config.toml
hidden_size = 128
hidden_act = "swiglu"
rope_fraction = 0.5
tie_word_embeddings = false
max_grad_norm = 1.0
doc_mask = true
Each number is 128 + 24 x the weight over the matrix's rms, rounded and kept within 0 to 255. Layers, rows and columns count from 0. Numbers have three digits each.

# o: layer 2 attention output (transposed), 128x128, rms 0.184, rows 87-95,118-127, columns 0-63
# v: layer 2 attention value, 64x128, rms 0.0831, rows 55-63, columns 0-63
# gate: layer 2 MLP gate, 256x128, rms 0.153, rows 0-57, columns 0-63
# up: layer 2 MLP up, 256x128, rms 0.152, rows 0-56, columns 0-63
# down: layer 2 MLP down (transposed), 256x128, rms 0.207, rows 0-56, columns 0-63
o118:140150133114094130166104126120131135098055151161135147135103126120099060093124109128125134135140139118096126111167158119105130160140142094172163117101120099111110104160118084128156110126115147
v55:087142101148091100120133115129107138141103138124165106119106109127147116140152106130170115104119109108112133114086124119116139097148137113072117144148133083174136078140082148162170134138146167
o87:101116155083144112166116150134133145114147130116119157141126142109150150119073104187124149158123150107132106136098074134104102162105138108158128101069128112121146138153099110133143106168100109
o119:155125099157126101122134117081105093134092098107136148110127127151115135128142166123160121098132122120103084115138152130094137102138120118151132127135117128114110160115121116138118102139124136
v56:147105138127175160130128145125094168126123116128098140133059125157119146112164119127096166134185180135119124150092136095132111183115120141152133118151146112167143086072127093160107129130138103
o88:110133135140121115094082124154149082144129149126160115146151136134108155102149131148097142126095129113139116124093122116099147080100119131112119133137137118099111104115141170107125133120101169
o120:152134113119074116132147152141125135161140159121132130133076168130110088114162120137094081148120121125115161129112100127143128111110143134118100122104138174107110154110168112112135126128177107
v57:179121103143144121117123121141120135126144132124109097140136130119122079133170161111155130113096124097095105145125127125112163172133122153124108121135144114153128145124102116143142150136110157
o89:130119133124121108182131120162114134163122115141114138114127123168111164132144117117123118159162112118152145103137113080109127109110089138144143172148112105169120083114152134129077143106189106
o121:118128129184140117113195105125130115131096131095154157123112081122143120141164134134164120131124117177099137137149130093112114111119091135146101098097098156116116124134094122171147097099094135
v58:149135118143116139107155153134125147117110138124113137140141122139115125103142134155132127116124125100121119131132088087136131129107138186106104125101094142133123123151132158110110111146109163
o90:112127100138145129160093112108157084146119137139097138099117121159154132143123116115135176140161116158128132157145111159145137082179106134177116141148134117124114084104115081124142151128181140
o122:152138160136114128115143133125127126128156113142137103151109158124125130140125133103176122110108100116127174127117126123131139157097121147109147117123135146136158129166113179144123124105112081
v59:105143117139099122157115111159143133143126132114159130122102150108160133130121112112085124116123135107149129163145141096155133134154086106100152111100148120155119146114129116124109099131170126
o91:130113161142164159119127089128054162142132128081132116147113109124141134154134147118210107108109126176118131104114108118131099122126119145127126126093147121121112113130139160175172088111139109
o123:123117129139128132099146121136144137133098139178114162112139151138152173127120132068116129131172140109166178133129117118103115125089140108139125142147103105125129170149140130091112140147097142
v60:076135158099107142103126137125146134098137122150119117127205126086154107138142130131143104109109105145100127139098072077130118164136105098152142094088090115117104139077097098102143112117136136
o92:130146160123176130065138097164116096125087108130158145123101109121147133140112121094086142110187142091128108112148138177132104128132134125116145145130116110151118107184132122138125114149126114
o124:150187115161115121147162170127120183121119130134102091097119159154116122163141137073153108131112071155147118115099153100081139119130144086120104142127134135134189173149113151141114126169122114
v61:132121105087109091127159142128152155142094141163121133135152131101175119138127149100115127189094113144112109109107127154134098093163167140132092145113114125137124120146125179124089135087089173
o93:102109134104143146122087144147149074084172084086119112096123095130155131113124139158148127092116122088117123158149170126152165174156059102157191127116181141104151140111128112106117152133129124
o125:152167184157138131137131144132116173157132124133155158141143141138099137107163162117123113107136136180133132150132124147120112103106127124086142130121083090116084132130158145167161100127114114
v62:159084118100141150055142111138143124148161074100160127126121127098147141144132122189187114097138107136087139116097130120126110155149112119156108128132179143090128125133145152097128091104127129
o94:116138198154109124197185144074139187166129128143133133125094163117082129094117150063067113145084147125125128111150096154113167115127124176137117145144131103099196148158105161109104136129126154
o126:122176096150148087136106148149093093105140102132091159093162132143152139133167139114162122107142132161138123121126149087137111148132146114108123123138104111150082147106133121154152125137113120
v63:088146175107140082118111118104129130118126154164166101118158115117138156104181065127083106115141095070136129144108129142111107109109190133177128101132113123125113149163127109101132155128122114
o95:157126062100081112182136148098111125114158166176125179164112115128116102153119115076175110176116101158160116120077114131133100159132120104095166133113164094093091090118149135103132110171147144
o127:121121130135138131114164115163115114156089077122139120109105159142136122119105160110098124102159117121133144136154147133117117116133167139093162141147135142131124102148107177129137088136128121
gate0:148121119115140124139135145109102132103136107131120134143152123115134122137134106093148131120123125112129132126137131120136127125141148143120138147106149139133126130139125147117157127115155162
up0:113108146152075130141108115129105110122137134119127112129117144121113116144130108113127111112126114155131132126134131124114125110103093141116136151157126114129141165125147126117128111127098126
down0:128114122122110113132097124141116104128128135102126127138113129126124119139143134156133111151126122121138127133138144134126126122145108140107145139151143128124122135127095136137136142131134127
gate1:117168099137153116172099101098138106176113105077138135120159092159152133139122124144136133166116144106134147136180156142138150175142118178145187108121106122125144121140112146196128180137144126
up1:146086139114105148073164124170134148086158138151109118119107177100113121099139114109111099112128096124133103124077110129127085081109137110109080175149148131113124111101125136099132111136117133
down1:120137120163141095172108120082137091208118116100116129145163072166128105110125149133125138118107178104132141134202162123106150185128122139185163112131110107142145140149095137173112163138156138
gate2:093126146204086126099102174168114109178095107101112119134129126157123149164131137091086133080104081098106111131130111143141105085090155125163130166154082137173121104119101143163117185077116166
up2:125124161138101121118145150163117121150072109111126110112127189127141185162093118110150160079126131133136094140134151125137135109136132129150138137157072208148142141123086152179155160093113146
down2:193117113116135118124163109107154133081129148157133126115110180094118149167090107161147164143134179146154167133097159137162168177162130130133121112134108210098159126132118127127169096090134094
gate3:146121131161126109123134086088117078093088136105126127148127140122175108124133125110133082137123137102120109092131110093101144131137135137139145123090108129117144111120113150123092155120128123
up3:143163142172120125115110133099086100163085128148150132125142136122146089120153146130132124118114119108109082123123122162139149116079118155132129123119124119103102132100078118118125128121113106
down3:116134138136136118131148145133124120163121126144141129080121120144120137129129130145104169154132141119097088164119126192158120109107133161126102139134146137107132120107120111119156116153115105
gate4:134149131102119143143119119071122092081155103096095119156138131116148131166111113113136125137133163097085105109145112120121148174142135103144118143115113073136147098146118149120142151137108162
up4:163148132125115137132106123066118105098164113098080095147150136129129130134121106133129118131135162110103128108135100114112139141105116106152111121122113075139134094133133135124123144140130108
down4:127138106096148150144134170111150108133104154138117146111144162221134132142090141103113100121133159143147123140124129157145144138139178158127122117112122113155131117127120124124125101131093164
gate5:148118168100130110120113158129138097122117130150099154137137072146129096124108146129122128063168128141130134105150086104148106143116125145141136173128105078154118146102137170100153128099111095
up5:122120101116108123143110098135070108145147143138130082128124167133106152133138139110155125157107128129145138165081132124114160073140148129143098118113156173101112145107111119117134129140167130
down5:135088117165120120114106084124092140164148137125130095132125148135090152128123129088149139167074145108122140151076144100089115113130094087139121113107132174155111129137108141154129128139139103
gate6:118118135126095123108091145116185119112102101139107122127128131148101142130142152089113107139091155149128160100145108145112117145129114148120115135147104158122163116115117124134122139117117110
up6:129102135103135137112139130128158115111150149121085140144138112117161123121140096106179174136150125109105108110136161124111151097152143173107143144127154112141123105074138117101123101129128126
down6:143133125169125101121102111104141129135124095116101123143145115134071115144133158131109118118118145151135137126101120109101110170105151119140116120109105138085151161125121167154120153127116138
gate7:071208092141159154163070141171118121190139118106155080184175138175116121168165123112118096073141099181166119116108083105171115141150101092128147159153140118143111129101139124123157137152118095
up7:108111127159139150164114107111125113114107114117122131136126070106182099151148130104144168136155170107160110087123158133093142118141132171133155122137154143131100150150098108145099133129149180
down7:096176105129139127160112087162135130168087123122195128146161118184108144159157112111135104102139105152169135106086096102191126147148134131150124185100185158123102126099128164114198150183132128
gate8:085154155130158122103137150129146139105106107118141110198098160133144165142133082099155123124099134120130118106132068154158110139119166144087065140121131124163124108114114145142085165063178142
up8:052172169144191146116115119115135156106116127111134126111114123143143115146156082135140177133110166096191165148156093103136098153100133155119104136145095175177173101098121149150088109093132189
down8:076174150110208137136120102086162128111167125122134077101091109148146077160160125146131168144122164141160188197167140115150123157118131130130148150112107179152181135133108105160169112117088144
gate9:123113135131147120145132199137143109136130165126112116130134122144121125140073099111133159137132117131150128137132129129128114124114126127101134115174148162134133132105114141116173116120136122
up9:133145117134116137102125056120120139124118107127144141111116129104149125114185134143116111105121130121125127125135124134125125132137117131138120141108094103125111121149131138145089133149122124
down9:131115113119106126141129121096116137126098139148139096094089151118126105140178133083096109140142115119143140143126130128152130103101123105159137157091133111145099122109112124155147125177114135
gate10:129135121131118127137131113131158108121138124124125136129130114132126127125134116135111126119119123112126126134123125132122131129125136122132127089130130127139129130166137142133131129131108148
up10:122126132127118131124118096125144127138124113131125120128145130120119140127137127130132124134142124132148135136132113121131123122108109106141127128120118135127113119118121117123145124142121122
down10:131128130122141123126138138130132126127131121130127121130116126145132125120132124115131134128131130141131128123143130114125131117118123128120127130120130138126133129131145122130138124144142134
gate11:124151129127127136128132133149127142137124154127126127127121134150118122115125155127108126134125128132150152129158130124137129124130154150143132134129144115132112142121132125129142140141142125
up11:124137121126144121121116092109118130132148120132142120134121124109107104114113094142155112146121124130111107115141122117125134137166111109125115110110122136106153116143145124131134128127140117
down11:105144143126131142137106127140121129123125118122115132131136114114128112103107113136145116147111121134127105136138140132133109132137137121130128125124137132118142126126124131136134122122117110
gate12:134128140147095117120147122114150152158120124135106148144095146109117131123123105125122110140120118115132147141086102108123131104079146135154110143128157137150125083136137118107150109127076129
up12:117118123135094111124113115126124118152138133141134134143104137081109099100132115136136145158132108111133133132117107115106120124074118109128143120133170150145124105151160105112137115127107128
down12:112095119133123146125102160152113137101135126131173112142118118137105119112123137126127127110120148115113113144180141170133158170140134124094164089123099125134124152138119128119136105111164110
gate13:132131131109116139108130114119140147070109121133125056146131157124137097151118126154110092100160075193150138130118066138097108077120162110151115130156087081094116169133105128099127125146113169
up13:140158109128091166128089115113160121072144127139125094153117170139150095114101111136119099091132111171150124147160092138091141129097142157183117138127069108093152157150114107081125136134095159
down13:125154101142122105120130138112145107190151157105132165132114161154124112117168149058138168124105165110125141107174190144192158196092142114115108121103145203128152129157153102095139136123095120
gate14:096165099091122143146081123150121142117189135100125126150137118130138105143129140172102156116107149129112143176162133142164091174127132124091172131139106124123113106118114152085156135098122153
up14:119159093107154156179117135117086124138084135176107189145181138158169144154158109093133181088109137145182162162116132102128153158166148073145167168096164105127175134113110154103144084161143135
down14:148100198172097071126158127127157135141126116091138124105093129101100123102104124095176083162159110098110119112141125137100120070134162166079086133168116146155093124121154073159139139124115120
gate15:099211096115141097133151138128104124207086140097121092130151123090030110126139122177107120151094099175152158108160111157152060137056122126131147098112133192109134109098139105181138105162121153
up15:105162129144130119122120142134142096183152128106100110119125132107107093144148138165103109147067125142113176127169119155156089156094140133118151138120094158101158119163137119131123134127107159
down15:165042138147068151087109118137140119054195130145144159104125138114190138150140122082139125137133151093093150164123135118109177138157154118112130165157095061122114159148102138110101177100147115
gate16:074106106093128141115103119154083117111135137091094131102119112173103082097080172154133112125103113111077130079142161133162131108150120086064156127169097058107121086117123138119142121147126126
up16:168147138172115130140147134107150155165144103153136135107142122113136131157186124131101139139142108115149137154120128129103093137120135109165101102095158145130118130151130122142164141143118066
down16:120146106090104125126134118147077098141114117095165149123148100133115124140122155156134119129090103108156133109116146149113067106127147105154150124134114069075133132111116133137205130158143114
gate17:111150110152086135108124115162122146138094148112170141148145128120186123132132096173121108130125130084103084161103084111122064111063165115146113130139148095116088128097150092138126174103137134
up17:162125186110133115171213131162104134137167157077038182103135080159179133092125133073136154158077147076103192113178117122175147177114129193168096085085175113189116151139136167146158128126115179
down17:176122144127137143139209161184106148158152149066028141097122082099151113077111138115146109151117119111137162140195102103204157171126169146172099085126120102174108124119144127145138153096121152
gate18:123078135095105122101164101100121109052136152120128122080109127145171133102115106132143114117122110097097113101122079145102179156127161150139153147109086119131167073083140146137116149158143120
up18:140159111123126139131100169134160105151148132130131150150113135137157125157119119106124123137134150144143166135110171118166066124137136154117124137136150107131095177171104165113151123111120118
down18:122090120130133130109153110107124083078130131108118141107098143152168095070131119124154111114155109115110097112140104141103117151114133159172144108124095137128134107110132145152150142149154127
gate19:109112120146133147093118111145120062165116117133128145164129123130174133112158160128127123120129132163108084139122099137119084098158153112142138109103118138129129147138159122128084128129123149
up19:162106143129097118121149201115143153126139075145120135111120153107074130142084107113100108106145092112132155149082140114108122099138099146085098121142072184114150120150164132121104134089136124
down19:170121121099108134166148186117121144111121129136112114109141124095079123132108109124084125137104103110132182166082170112094157110125120104103098134138086160085135157153121166122136134128162132
gate20:153110125171165146126114129137144136197100124167082163154131127162094144126175156141171172152144173096164181114126176123130170099073124139157144128172115140120156105141154170163145129188101119
up20:082123101135114105133124133165142088120150118105152119140116146083184122167115100131103096112101097187094069141128085154150095162163119120151115110137063131124126154141100110096079148073111142
down20:106133127122110138109126143151164126051115117105156089137092121130178129111129123093127092125145078165080129139105075160110072135160140083135097142090092148095127178190115124141132118062150113
gate21:113144136170152128115117107157155056148135140126138144119101133126110128138152130146115141161101117106118129137130124130137140106117144067123132086130133142114145166183137127153119130118171147
up21:160115133131144121141124116124166098111119145154129137124130127096145156152119137098134159130121132119144115118144130096112105151098116151127148087129106147134122119122121161130137121125144150
down21:153107132140111132111129148138147128148124141117146113142133130106145130132115109122128137171135132133122145088111143116109122135160123163131112105141109142157119120111141106132111105105120132
gate22:122089181079180177083149107167100119152111139125125156144119148094133133178141131143162132136139116094171107128152130113161096145147122113177088140153093142135137120132156132159152166132113185
up22:132137087159085124156130157105142143112128112113136100157140094125123123108136104139132131130138142125123117116099168152097157103113099125088155081121181117129145119133130085124147136125159116
down22:094103132100161186076161166159148142177103142117133124130097121113159095152145132134167125115164114096141129112113129125156105132109105121156128098136119158112113133119133121162128146153113170
gate23:144138165146111153068132153174109145135125127149140128126139125136133123107130132143142099097122089118131116133110145145137102124104100130150065109175122147103112135082145168146174076165103152
up23:122094151071145147055135149126126164102106127154125091195134173088116165157117090173141100121105105149093078139117114189141110116113166100146062089143146140082121123114171114087129078155129141
down23:168102131082132153079111122142109153109118137174143131162102142140110164157104104198142116120123106144114129140117110183102120126117171164168059081124123144078131108140164141071127078139136117
gate24:123115129123070131050144136147129130116038131104165143163084124171138066094138127138164138147138049145129133106105151170073124121145130123146143131155103129095139095138173060156111150125133079
up24:116098130125107148121161119105134137145086133126135125124109150128137151138102161137114131143154133150105181094109160161135098131125124117158138112150153091155132076136142106141111125118117168
down24:140119126117049154040167150147127136153055109096147145165089157161154106107119118162172119134149079092133146093094138171071094133127112127157134103148128107143123087126166091134111154114157097
gate25:134120126137144132129127151127126106139105141136120128130128115149129119116140121130116131133141129125131118119140133119129119117124120122137135145168118120125136106134118137129118132135106119
up25:131135119102159118140126127120111137123135121128130126129119125139124134116124141121142119130117122105127113135120126135129133129144146148125134133107148119135110132149124156128139109125146114
down25:141128112122137121139113125128131124124123119125139128146138112140121114130130126132133130125122125127117147142141126137126124116136127142122143128115120127126120136119113121132143136126125130
gate26:127153134130099119104146130158127135169108124091130112123098133156113163096095140139143148131172125108129134084159168165132153116154103155158132126101153104127131131177145073144107149154156117
up26:135116114140131132149126101109090092099146112151104132145152100129159100147156132118117105118103143163125136143099116071121115141116120118123124132167103139132137126086131163135121101107092108
down26:135136121121114141148177158128092127153065110099123110133125124166178149132139118130134113142187123138128144123127131149111131136159108124137169129130126106161089124128136139170113147156154126
gate27:136112119140125122134130120118128125134120137134129132130136130132123115127130142121121128130131128118114119125125131124125135126115126126128134129117125130120124130122123123122126122139109125
up27:130133130122130133127130129133131133128134098119134132134121120124133143121128124125134130125150126117136122118132127132131122131137129119136119140125128126127133132137126128129118127119143123
down27:127132122122137140125136136132133138136130125137135122130122128132125127133124119106130133126133131129137137125127140139124135121130121126127124128132137134128124125117124125124116123129139112
gate28:148124149150142078113117121158175131146102149160128149137093130124093178118153151116124148147103106117133124151094133145130110095148130132129128159184095168137074143060135188148078137102116174
up28:128139124111096168114152111102104148132145104088143108138191107098180085160098135122142139110130128119117154109132136120115154124140133110126099118102153110125179111188105089139168101158138135
down28:121099162149112101095180128155130144150111144137122137133117135129184123167129132134153140154134085146140158137102136118115097075143140085139108145148152147127111114115119127146089154116114158
gate29:135136124131137107123096158135126128130137131130122137139131128138111136119125131138125112134112142115092106168097119088133111114131097088111123100152140141151084131067115103141118120135148144
up29:145089128129143122142113150121147132140129121137116122127128134117107144123125156127148120175095141103111086164119127108143140126109123125138132109118114143122081131119106119121134138103171130
down29:121093155123139151120124144129120122115123123124147088137162136104114134123105144138172128140099132098129131124129138139136135168122095155158094123120097131109125113158114119111144137132151123
gate30:152089086088151163146162097089137100107128106093120138128221139105136172191142133133088037157140104130103124155128073121166128131186124111134108101065131155103068162106121147110120109164095087
up30:120113107114147091135127113093152130117164093143101102130080102101072133075126111108170155129145160112121123075147143120112081091113116118107165113145144096158108091132174113132144117167133128
down30:141108097093105129142138118093112108125117077108134126153161151073125141162142115131166085102136134117098111153147080107155071116131096111113148077090146145121065154135147140149128099167125148
gate31:106132092145157109107124106128120121118117160143159135129127121089110125170145106145087092118123144146154125165128088164099112125131150121097142162115144107111118122112113136123138113151126130
up31:134121156122105159106133128156129126138154112119100098125117138177136134078127147134153139124124105130101116089138157113147122120108080116154103093144112154157128148149133132138140141107149108
down31:127101115142160103080130146137123123153152169106144148120118117129142140114140130136076122130118125112143120128150133120092144124111163171114096108139146116141106106146115128133099118125150137
gate32:159126167101123144122141143125146177147091095149145142141147127129159123139099102100106122122162140105140173144153163053130104149138096169172141132117074182171129091158112133158114154092150156
up32:099115106139092116109118129166130117096164153099099084134125108130110126129122128138136123118109125168125110108092100194142161107119148102101088148129173095086105156120155120138148106143094102
down32:148105140123097130106149123147152132175114137131156111121153144156099133168118130118122140091176111111137147144152158090132116140133125165126110082142101146136137115120126093155091118121117144
gate33:130147158155138117137154137176104125169087154090148111144085145119139127170167119170124078125168093139104151120081141119119114108132113087125119138134182176128075133136180117187142113107110153
up33:141163125206164077135047150095121143154148134243117139103119150086158132104184121092068098198081134095146187169172162172107148055146147124113156102123100230083145126158132145129098076034106130
down33:140156100210128088099045120087137127101155173254102136084153142115123119072121127088021089159063155119123120170147172178121133082162152123104150091124107205079160132136134166129078098077105139
gate34:126148146133136123117118159072068127132121118155117127161188116150170078133140103135174124142170131140133084151104150097136135119137065150111139107152145095108106142169090128146164129149121111
up34:117116119107130164118102115113144143138161141135133119094154154085101161114145139128105142129122141109154116138120139158139125118114170134136097121137121134129113133177114136122124072123147122
down34:167161118117134128169140100152177125147102128114132113122111121108075167122136139096109132108126114139148150109135131131126122129121157110128170114099114130136148145119157145102165148118137143
gate35:126151124138120124146116112153152108116129136125143129115136131128132127136147149159119137127132127117103135136119137132120131136105139131128146115128117126139149130134124155127135170114148142
up35:130131115131132147128113081114126104123116115115130143140145132146138100132137125116116120110109127133110091118133119126110123132121153120121137115110125129131145119146100127121118157123111157
down35:121140152137118127127137125119135123135139121137136136128117118144119130148108135152121107130135136107124119134127129115132138127115127106107112147139125133129137129125156143121130113127131118
gate36:118105098130156140078142112170120115144187128143128106103086142124149150078128139038161108089159058111121121135167153120112159171118141090106150118102164159191125147125116093117147114189158133
up36:120097111133156118132117143167142133141170121145128101086100153145107150102115155095136120082139084104106152157118156106120164153139167088118152088109156162165128174122107075097145141183130136
down36:103138106093154100184098103123190109136090124103157154106154098146122110154132096158100164150081201132115123117098118118140098109146119173145118097166143111104150115140115149116154124077075137
gate37:121194151192116106097196093161107124168074140117157117095131092146097061089148161146163137215114112088154097114100118150155140100150108100151155144128137111136110062105111124173121138083087153
up37:104185146161096082107133091135126089123083151078140121160110083117127146119112116141172103161111105103132126096133099172157148104134142137159123126139141103149112083115144176138134154151139150
down37:120178122166141076098172095175110135158096110112137117096133097118114081087118135151144134157123154121128069131101126162158110098137130115155144146123113101131167134134100110175101144114092105
gate38:143124168113091146135167128116123093090103143115133172139185143146143124167124114112144168100111088148113168140130133134128066170119111128119168175158137093111111085132142139173111149117147132
up38:194167104144142140183161151068163163103134130129083168174181083134096075126135120116137098127137150032109068167151114128128144130101150160144134153104137114155125119157086180124148171116146189
down38:139159107137116115182132144079136134118114161149073172169193120122133097124145098111110119139130139042154116159159131136138141116100135141188126138119142094148122168130084172139146136128131168
gate39:149114105117132125174118112093122118139155159103084117163112135118139164098100120121113144125106150149086126128125136112178076093138108122175120084091137127217138155084139127133163166110124133
up39:109135150155118151097088116129122130092075130145168124111165138120193136198188155125151133119125091139168126128147112131067167152119125131105130149159106142056105117126148170151100157143135175
down39:111173131143111146107121124123136098133076114125145140152119152111176124147183122131129153112133087107190109135165103110101138151112118129145153109140104144077092142095165145157131128155132150
gate40:152115145091109098191112147044135153076126135105105131124120120127195184166110101131151120126143153129145149126165136083078116161137132183094141146095138101146130126123093166098095167138154137
up40:088119110162168152057161107156114094182119139140146100128147156131096086080165173114101137129123116162120123112096117164188116096105174078176100099166140166132135187110173083156154099136090084
down40:102097151138198107129136108132161181160062113106098113126123102127117141140144087088110150166151109173092118141131083109193091123112150153117130083109173157165163130099160122091097192123090087
gate41:150159098115124090132113147127142137139123139118131151144111095120148182097123126106113102084108150120102103166156100142127110139156165157107126096109104140150054168111120159154115072120163106
up41:118113159147125140131133104113115118127131103134121079113122157139089084141132130150109132160130108136129157088091151113132141112067094120156154146130137136110201130145122110102129157139090151
down41:150118119139164101125101157135122159103117170126119134149106121112094144098103126111139114106161177078135162190157117139129115104148149146103162113135100175138070151088116155185112107105166088
gate42:098173106136145152146146145135158150169168140093116135124164119106092075163187125170150114125144119140112081090142110170184122168121105116187089097153113138078153135154133099143136159116086100
up42:166089145120086114102109124113118110084069120161132126141088145163190173113085114081122127140116152123144161170123153087079144095149145159065158151136135117180108120121129154117105122128156156
down42:139098116138185175113147151127142165139103117113135158145193130119129105117164075103128142125145130176132096130099135181156116178125144111131099107121134150107097116132106103137182135093153168
gate43:145121101122141130132119116116154142130143146119131136128114113142120141124119142129117122133113131119123128127130109126128130140132170124141128074112137132121122149118132132123137143124143138
up43:108141143124133135122139153126111132125111108124138121135130144131122117130121121122148130121139128146136129125139130130130121116143125136118120149139133111123139128153117099131137104135126107
down43:117122139124112133126121128133126142116117144121119132135120132116127129109124149125129128130126122134136135118132122124124119140121140132148131130142126144123132133126122129126132120125109111
gate44:158157112119075103094130140162167156115109160101129108120116123121109100134127088164096092122118103115106128159129115159085137121114139155145132123140109127146114145098113146166086138115139144
up44:137119076118135171099146149152085099147130115168121126144088126158110125107136169154107140153145131141155113145130161142160095124110154103125104097128137129130126120138144133120154107139144141
down44:144137109133077107100136123153134162099094130110123124137096129113113062102105152159104075139141119108120131160142111163097128141104103172138129128129157140116115164148102140147101123134141135
gate45:116089167118173174137138126140111142109116149142128133140110145140124117126149143099135136150131117124119125138129145096120092108111106126097142170109095141112118131147083119128137135137122123
up45:115139114082181143109116149131142171089115148137144140122129136154163155086136107094124130109099146132147118135149133094108091132119143138087187154108125128147102138095093156118157134169169121
down45:113117122112178120114107116166149129088118103137137140130151130161124091094157131116129146116098130139129126138133117101112082113110129155085202143113112149145143117125102111125154138130148114
gate46:096152115141141115155086153145110133142190133115127113041160180108095131142154156143048172156133110088135127090126135162159103110116119116144156098118141194158098147141100127133099149095167120
up46:116121147157119127127124134067153153138092130143158110181103136163167129102191117122167092127118121119113131144148137134121144128142095137157109157136153103127129126100179145101102141136133143
down46:084131131134114100150083111134118110128149132105124118073129163135099147131175127109038176182112113121143122082150144158164109127119146092140149095119135201143094120169102125127131169121143127
gate47:150102110102154116135163117124139103094133125122129154120118075126143141110096145137153148068178098097094115169120137126104097124125116135114125148094168123140114111130117181126120124161103113
up47:085146161137109130093091122126100159163129136122144084158170167082129097142146132152111111166145128163181137101165115132163097120087155139138106095150112120122090134078139076134150137113155139
down47:097154128146111127112105138112112126173147131112167105147118115103126094147122152150133079171147150117137112140122137101135107112145140138188065128111183126118078119106155100119135099133118102
gate48:139132155099138124127128149114128174103090154139095107135124126121170118126116118103121088123136142140150146104143118127108091140119136150113126115113144139147134160110141134108141144158149103
up48:124109157113105117119161166110137168115056117136091124133099122145145111112138149116113115124141146135154131129151119134125109131102128150112141141120124133147116144095094156092129136162169089
down48:118147145111112106120167130125167137108135113128121134127104162113147092082122124162086108105100108074132113124160103119116077142105120139137133153156139145135088146104119145078157132183142125
gate49:119109123151119140124141141105087154145132112110117115077109101133085096117136101129119103128137117152141156113169120117138139122122112084138106136117115124106130132165112087133096117132110095
up49:119107132131090127112125118153172128143115108125120154151120134124155153137168135151143143131121124130132143151128154134120117131091080153139130106182132156136162099128173111136140136137130167
down49:121147146103132134111123126098139114132106097122105127147119131130133129133117149112140167121115155132130098128126155131118141135132181095148161118115156128123111127147099167113138144135149127
gate50:119148132169120111112120096127115148135098143113139134148119123147110121156158126118140117150116130118155143110122088136112137111114081104137131130103136115124150137128144117100116139152121117
up50:137104125117149143122124149091129105134140108136117119122136140105134128124077137122134142114153130130132131130157129124150151113131160169146101084149125118121114112136113104142106123144106092
down50:115113101131133116119104133122116107133105144139134131113163129134138155142116144122143164136135131124142121123133111141160127122114139144155107136116135132123129121122140109139118116154096117
gate51:078137140139113141134113152153149123142129120142148133126109126130136147129166107137131146121117136166138157107110134146137147125101111103147124150162155133109165140159147147121148140145155125
up51:117163135140111129143141125120129103110108131125118148106132141095141133101164124111108115147144148108137193123140137103104153140072170113117143149101096122154126121149131156128141166115135122
down51:156116141133120096132143123121118158131145147130134135120123111134139129101117120129123122179127145126106150126127118118125157117112076123104136127127115104126105157118104125079133162125094132
gate52:112101132133116146121105173066126141120137106105139125176104127123137110118099108078151117125183141081151108078129133112158158148171109093176101085125071134141139127126114166130105128128122135
up52:159122145119169103145131156167137113127130122162114123116123166089112140140132145199099122146116117122114142172101109146078097076079163155113126164143187107131102139105153115116148131127121132
down52:164113180116136160118134121141143118119117096150118115159125154119118132148108139157127100124097122102137131137097096089073089090101119113120093122137152081147098132109150147085147119123093123
gate53:060097142136116145131115095162104098138122130091116107115119127113151140150161155115183129134172156142141138119112114158091115146106120143123156151131095112134184138112197149124099136116143146
up53:076115145144115121139112130125074074141129095125106119107153169094166132124144144079175125134162133133149168121139115131103127144113077156115129155121131111121173134107168152150121128131164144
down53:179140125130113098088105149095143137121110144149128151088148134115147153106137092126093101143126118151150128150145130135151159147124109113098138108135135122105129133121119098113142150129142099
gate54:118118109144130136074122110107101137106164166133145059118150123126180112160125157152161113136071135156107132108168100138109124129127143111148089117090157135146122167122103108171154110146159118
up54:145072158142131124133152134138098165117079119141116128169095155111106121174110106098137134100171147063132100143070145112118143128200133112143120126157098168119146120137127135108111128110107149
down54:156122152153117110158149140141126138081149112146129111146134136123166110195113112087124128119157131104109138126086117139113147119162126127153159130139080160141131120106095108168129146127146123
gate55:147149136141132131125144142145139116138145129126130119110129124122112136133132152146108124128148114094129114125117137136128135133133122121125141124100133121130115107157113135129134135121121134
up55:115127154145116131119126119129150142133131132138122136135120116121139124136144122125124124130154119135137153132114134130136144138131103116116118159152112138140133113142137155149144132120117137
down55:115138113127127141147127130148131110135128092115118131120130121103137118140129116151129127132119118124123136115121113107130116134134128114116134135135132130143121122129118129125140124140114121
gate56:124113121133151154120148160152146120113145116145123127153131137133146094142138113124144120097095123148142148136130157092138102129161132084117104164111117125151142131101113105158101135114133099
up56:152082154152138130108126159089122096116095084126118139137106141128145141120150130072143133137155142089133128116128124109145148112145144136146111171124088128140124097141118164135111155122140121
down56:136123155152128132127126128167113109128121092157108159115097141137130142140163118080097097105135119096139129158134130123095129120142132120134103143115120125109122089140130137120117133141178126
gate57:123112186123099110126134137107093095088107082132097128117157117123175198148105086088117114084175127140115105102124138107144151104118101131109095154113142082132107105122134145152089152124093129